Weights of a small GPT-style language model, trained from scratch on English Wikipedia: vocabulary 1024, 1932 steps.
Each number is 500 + 25 x the weight over its row's rms, rounded and kept within 0 to 999. Layers, rows and columns count from 0. Numbers have three digits each. The size before them is the row's rms in percent of the matrix's.

# v: layer 3 attention value, 128x160, rms 0.132, rows 117-127, columns 0-159
# o: layer 3 attention output (transposed), 128x160, rms 0.121, rows 117-127, columns 0-159
# up: layer 3 MLP up, 640x160, rms 0.16, rows 0-8, columns 0-159
# down: layer 3 MLP down (transposed), 640x160, rms 0.153, rows 0-8, columns 0-159
v117 099:481498489467490514470536485503456468498471493465532515480489499538538487505470541486573462470476510562505502512450479487513494516490518495468515502462497489508494546505516516529545500494502514505523424531506478488481487535513465492519496473485497520506501471491544452458509503483508533497513466526500466504487522534509521486497462497498492485510459425511489483462470476491475524523503509556499492474509492540488519511483524509493511498471508513483460540493523459524502511470495478
o117 095:543513511476516494493481487489540499542501528543542470487534503475471495500518519484507533496488513491482479524494478471466543535526491498480496473504484551505513484506490520505426474503494515479508474495507523519560512511494523500496513480480465481504493497499472522504494491529510466511501490441507484445504503416492462488537500475485498469511506524464462500562482443527499518497501483479478558528507537466505493468467499491489469469477510522504528493528497504537513506543465514
v118 086:463524489457512492491492480508501478529505508499475476527491508490512499477441501460491492500546548512502497533475524513507475478506541522472473511499448461556522515543506493551503525491478507524473460502522527478485489494538470496493509520496527502551490473519504466534518511563518540486481469504532502469523509507508470441494471463525513467510490530489468512508497506492521534494507517496476531508507503442488529473549499469474492491532448488513482545496517484520488493454494530
o118 088:474445518493482496492483499493486527498488509500535523477492477478491484501447482536524537531483505486514487487558467496529605529548523527476533469498517527502486489478502533518505500519509507487523503511496508531515490531491481500513511478507521478490530499488534474483487487518462475500475513504437502487517479480500514566453516529495546466480499513495510459485512494496545475484499510540508526465504515512514492525480462465532493507516508476453512470526544484482469466521484462
v119 098:508542521521480514488498482498571535503496497498507480503481505492475489524473445484530506532506429507474481493531533510513508514507485500539533500499423488513526497431497496505508488507492514481484516508481516545514539485510483495495459490455467487488463493508542490509530489455496426491482480511524527538514552503466518494534507484559494428483488493489533498531532472514474501498500505475491485487485504512491486495518481532482502528476495521509523507519507519440495502510496481
o119 093:531451474496504518505481511497455503498453521458523514507497494502512503479463539489453469457477488493502502512498487482480508525499509487513465489509507480473475483509513490507496520538473456521519506502501488523457458499497461486516559477513509497514527500524465518524502473485475532519497513514521511513482436494524486467483463496427437545528469489505473518500485546479502502466518497494498500486484528499510511527489460520492505516534526495507432467460466528525566530505500485
v120 091:536495509479495461444499460487458553479535444475496466508517497545460515478495451503505527536486484497475514500520501509504517498564490500521557502463531493508486547490493529519522505493506495493486506505482526518488493481468511489518549493529561547484486509497490493469500525518496441507511509529511454490475479483488481482514500463480478515515487506489506532522511465528485520494481524505470505490518448441495511487460488534476508542468506527510485495510491494538489512502514565
o120 087:506500490526509481514483547494565481498467511516476472528517530499514505504487491526467533457521491472495523494513518510488506503503545504457465447546469492535490462468507454466484479520467530490508496521518488484493522548515468527493473509478492482501518469516502453523475483474486541513523489515531491501527493511497496478494502515500508524434552474551527492481517505491538492469552419533468506463481513505460451520485475496505503492483483484523486511524528491471506512511494508
v121 095:470473524470521497439528490479496478554477489516473531449508508493509485527511510462485508494501471526465523535467490483499480487518520452461527524521477503504465482518528496485483512501462459512519516483521535484501486526516494530531460517489504507441504469497512509500468519528513523515454456488491498554543525547527529512498500490461474476510510490505522550510477506508500477444526509462496476451525524496464493515466509489508521536488494446515490528517520524502477503514460470
o121 097:444488499521458488548479459523539503493527517476529494514494489496477514478527501508517483458523546497492486470542484509506490478524511514514469437489504481480549508492445520503494471461526548527471522482487496541511492468497468490550463447510481512495520502513485482502531517457519453545518528524470450485489501497498473491495526484514543531537487464514494480487496549508515527516513510495509530497507515513554543479497502472494487527559501505507481505488489490542521489497511483
v122 083:522491524457494513487521510522494517483451536503522477502511482468518461489562536507483504535516507484534487496517457497521518528511484448515495531456522514488484471529491466501491483499499495453516500495487486471476508482481479562469540545476490512518477529495489496486553490440511485525505506476461503467498474508505539527532491510445510498534498472541524463506522523488508533524473520516547538484498443525469490473501532463503518497490489452527510517478514476522475523509498493
o122 079:526522517537499494505471460503521496545545460514453523530483547541498506479491515474525504480473487521504527497479484506468464517467531515523512480500538502493497532483527510477475543485468511476474475492480473495522547470566474501519523494499512488503536486489464489516492488505510516504514459505456511538527511496491494523485459495515498479509516484475474513490507457522514479504513491484428451440580487478515511500495479511494530521473489494483495500555510491523441489495515496
v123 103:491483517481497502488523520480491486524505550520532527476540552489492464534501527531494483508432545523445510467484505480510445515514503509501500482493480535502521468547522520494537501493528498509524470486508501521485465507520476499480500548531503465524524446496489465537523487487534528502553479536513479463490494503517560522503478508504482522518514486519507496481519495488480473489486491503480514438468481457473462498538514526475500504477481464485531514504490515517516492515508429
o123 093:520514465512503498496469495536522492504542499477512496529435473488501523466510481510525534561539478506511498504491467503533546498501508488535525501538532497521442531485454481510510486532438529467470513488480500510496519517478516462521514510463479498503473509537481512471469523519498492560514486493483522519512500532486488484499504479484517482515466537481498502538502499562518533521513527489500547558547514528517516465444505489517465516527542517502483483524519499494507523491506522
v124 102:508483484467513501469524490471471479505515494534492482484560539535512492504481500442481523494520459527475519515468504571502530523502506487518518496470505478555513485480479516490506490534485484488520533487476498538527470521504537484484497476448498468485462496527564491506531524523515511505505478437500515517557512483495462504473484511497479552469491532488525507490502489546465505449549495528480482455533487487525513529519503513518486527510488508485468514495474494499546506507494523
o124 095:486475483513467479528576509546543506509460513468552489477467482484473527498505482540527478438511555472485508507539518507498499456533472522499486519503472518465490462489494491542507483484509498526503456531494447473511486496482477520528498528519537509500514517506496508503475522499465501521518509542541512511496487499524498524514481492501464518546510513507480505538494486475531504521488464509491563507548491468483532501502491504502525518498456496507546534520514539488548491504473533
v125 094:511504466482489518491510473485500525511556443480460503461487495491471482474464487469554441516513482543542503522536470476518553520475554493500501483485508510493510523489499500519521504507507475508503501519487518548518499487474476493479471498515501465479508482472493526533491518493531574526502475498505544515515540474484515479491519497477510483456524495506507497500493490519506502484517521472523523514494503510460535456481494499494563425503508505464500491488496478449473494549456517
o125 087:482476516523517510498498515503529493487504521498529499534519515519531524526507512517465483506501500507490503501498513506507529474494419545482536538503475501505479460508519480465505490505516489469468491515481553488518495482502480474536496547510532502499497500495513483472515503509531451488501533495476452527498494478491500464520543475478534544516512485478501507484497529464467527477495522524486508487478555454490450483501457520529454587517506527483507517512503482540453511430511502
v126 094:462493505486477503535483502510534484491517512505502514486529475567496454534502494488516463494517520498476495487491499490552519475500481482470513474517511485500479557484494495452497562494489512521526465525464501470446500493521517476538516485502509460481484549498541463455506498502501516511490505488535515510504473519509498507454471486500527486499489469463511525516472467461526545519475521510526447519505516515509513537535511482508510452460486470547486488538456498512546529480499539
o126 093:519498508537518519494526536482486530531480527504513486475540507443471496461460502482530509513500496525489523485473460469457499496513496463493506470460477510487505500513462524466475501499515498500474480503490485508533515477486493491486451489509522508492494532484464491555491555497493512445548490528490494486509552493461534512517558512528448543515508554527475526454469505506461465497533507483487498514514478533498550491488502492524508512520485530523493464451515477519481495532490475
v127 092:477492463497485500530468479485479517507537506499509511490520488511472513566520502480531530558537490498521497501526531499464471502467544541525483484515509523508520518519488461499472542503493528477502464510500488459463443548523485518488503516532453552482494482501512489502520468515510520506464460501491505522535495508529463483491518510512496503533485537515472530446509506474497521531527526469493476462479477497451520477508453495535484472464485521487460506525525489489512538461530480
o127 089:497502523462560500476489530481494449481522540500525512498491528465519482504491496508554492466492489510494495530484486486520512465535469536515489486488490454517481470483512546502501471487478434477523483491494481523487538457526492494512514472481494451527472492503450511533555493515512488456519465495469472500503456491502513520497480469500518500442504489485511508558484493508490480482516526497546500515489503516531484512467550472489524539510464493537538486471525518474489454496476473
up0 096:439498515511496512544525482493534501525494525517512548510505494480479472494491509471515576541533488487587465492467540491504499449512510500539501529459478506480485480480489468514525539482523503495499499510483502540507494477509510493506516453571528484509517506473538528531465501478516519478519504484521503525543474515497459474512519509521476524496541507491461486539498497507470493507513512494524470492463472505475537521507516478461499502502475524557479468515486511467511475511508504
down0 103:509475503470524512478543498487469501463456516509506511439475479538492491547521540486488480492514486513498533473542511501529497501501468518466491504498451521546449478541496521496473529508496536496512497501474499517491474504443536488514527472494483500459552531522512518518519474439534479562518516538482521464515482466491454479487496515475516526477471500488519518476494487487483512492495521496477532551484492480501515507474467474490537509543486538491534481496482496528490518515459481
up1 111:557467531527482474486535509479521462473509430487474471476515477494461535531493491513519486470457511463487530524537509505509527503516470514479528497468478480511457509507523478537511510538550506497494491507502524576490514494492525483537521495472510458510465515504484469519495537474504509520507485488554525520491517491520486535515462482508520527511506462509477483498474508533494491509445480477545499557471508518461481501459459499496499484495523520458516518482479489516501505544508504
down1 096:530494479480460498473527515533527452494526478513499495554487497491504505453532498513471504475464471503477493500530490570523519481508457480525482518502499464472486514485532513491489527493493475526467492511517522524485528507468540477522513547452460486470529465480506514531483472503542448550509510499502526505514484502485498516471486530527510494517492474487461519481469470533482485472441439522509506533489513516500520515521466492492552498527504497507458525469490525493497491529464461
up2 105:515558507485507496501488493524497546498543502456501499470500511496541500457475526518523495456477477525451525511524528504496489512525538470525513525532485551465507531521520534490525509496452497492493479524511509503488554524465495506487487495548502499509450486512501517458488524457501471483500467492478510476502500480500530487496531481491490458548483510496449534520531498542492513464479477509469512498423558510510471498518512451475503504517515526490460511502504514516460513522476526
down2 116:491494491525510477482462478489501504508557514537483489536514497562510520461509521462476550543509541497504471496507496479470518522473566469501501498516491491479537493484529483508532521491534498527507581510486560506505494511540505499495539489515510489491456527481489525470499561539488511493478529511481509527466539506500543486487499470521451519515487467513489493531495512501464528514514509506521552499491518466494497538499508511548484532495517498481486499479522517496520472551493472
up3 107:482503487526493535474495496480516539479473542529503539504496529478481513511512519475521455489485473544462566520520481490518455500544537541476478498478448498505489505476527491448504495497501498486516514500555518455468473488524498487539487548523463509511508513509491511447490510525513484484481517478483511474510474519553506483474514483447464507536518485518500515467534500520477486492531483521471459526479496474519477518470470504461502520498498503457511476510534530454481507532505464
down3 100:523543517541440515486507465486471501518480512504489533501493506449502527483500512521530526499495466483488463509484475443517486545488455515433487505459510461487510535494514494575513498465515435475537527562515512488530483527538489477559498493493515477498547508478502487495494529516509508500459483494479505485475514486459503503495535501501492491474500506510520477521538513499503528507489507538524480482482491503495501522525474481453528535493474496479492532517491486545524521502534505
up4 101:435521518490493508511520478474479498528518521505463538444491573512496498501521481488469485532517476530556492493495518495479460515555523479527497494482452510496501488520482506537492501505488535543475511497516508494453500478500494463489472481474505481520436472507569502509503502503518485500497492481470530473500535481452503502501522480469539507501516518545494488528494546501506478532488471516503494505490534479481506471485505516492530475532513471488568522498499473557526478504472484
down4 102:473520522519493510546492513541523510533451505470506454515510512521513478531510515490459535488481460510500475514454506475471501541521509432494481538456491470479508482485489491515475490496489542548536442490486534512497495525491502460453475488525502500511512499494537502501510499478475506440481484502454489493496508497497517519541476468495477507482469506540497565519500491508491506494495461522531490460497529520550498511521499516448462514479530502516500483478523528479527504492544460
up5 091:460512499567473500537490476483489515465511471522488520517490489474494486475500493493477479511506472480515493512493501471490481499490503511477497550497562473536517535501490512476557504482505487526530514546527451533479510478504482490481511544470530488537501483510496501498506527463496502456521469504471473477465543496488441506501504483500488551540518457494480570516512496501484478511469526515543515495475487516451464503481530462539457475505491547519508468497515491479491530531515519
down5 094:505531513494399490486471491497490547512514500514519482493501554517498491532530516502490535537496501464519487510513476528508523489508509490510517490497493513515449504477463502487479537493544485524510498482504508519522479433507506496471492534542508455437549502438490499524482500498480500496480504518521476532489486513563530516469489508509464474536494553487508486530526502515470467507527494518502477530466534460506549486527531519478471509497491501493556503500480499485504491492487519
up6 108:490500467517502505514519513494501506443458508526474450496557496511472505497552525480509520453516495442550492527498505513497476504493506498502479531460551489496473558503498538503444477518537470507500482541475465517530468505480509463500490525511476514468476471487503496485522490515482509467538524486527493540481523468464527492521501538523538502484429466478507488479523474502500499525535523493520521533494533494472500531482505528522512480513522540515467503499520503508503449502521513
down6 096:483486520512466502484456507524487462549480487490487512517462510472462578486505513529458555509484496502501535526541502518468517508531478510482496525519459476506514512491463438521497462492497505495492527487504508480514484510521477452487504484489510500442492542514530488499477494482497514500488547494525528497550496475481516518527548487489489507480514499511517468478506543525523492531483521530476506475529512479538485482501573454519509503496469512470478527562523484507517497479529498
up7 092:475484538528481465459514493482545490487533486516538495468502473528572490524480524504480476518481467479498534509534523529446473474486458499468482497511510477520505477437488503467500520461508515532498505491498495492483522512491529517507494501493511462487481480551496535464471487510487513500456507537505543492501512485521513519502481521490474524501493517509469538513509491510518495489444516485475557563468454486495563511531469501551508513488488503471501454526499489502477530501490485
down7 090:544480439510531506504501512500449481519487479509507525524551525468512484479534488520484517458479464552449523478495499493509524511473491505516514527501479538482544520488516498510483513504500507523508486513501504515509471514540515459497490505501491551501522501544449478455531522532554503497489533518525507477498526476492493501480507525471467488533543516480502450516537476516479501518478472471539473448540498496459492545505479496508521499464520490515469504497510539495559462524489484
up8 103:520500487462485530525477506496536488493478485512493506443489524510477482473510505490497506517450541546519491526500498497559527508510504481520532558498507510473512487480506444507504472514546485512483495484469506495528494513502537469464540523505466508472524497501473483470485471466541516498499501504528560487547469511506522463504532521483487517475509471484454488525494502472472449487512479518458527528538520493476523457495491459540546518489513503482508511492545515541496514482487445
down8 093:506486481511528528444499473513525526508458497520500495474526465515493478499475519481494509526480552478497496516508454484511446538511486514536444480495522481535532500453507567488545489458502508516544496497499512501456500497526532525469479456498507511498514516492501485493545493511506514511528475474513484536534540494491495496468581514499505516458522477527477533457492534484505499533522509563500469495500492531493472456479479504485493484515515489485510486535532498493521510540480504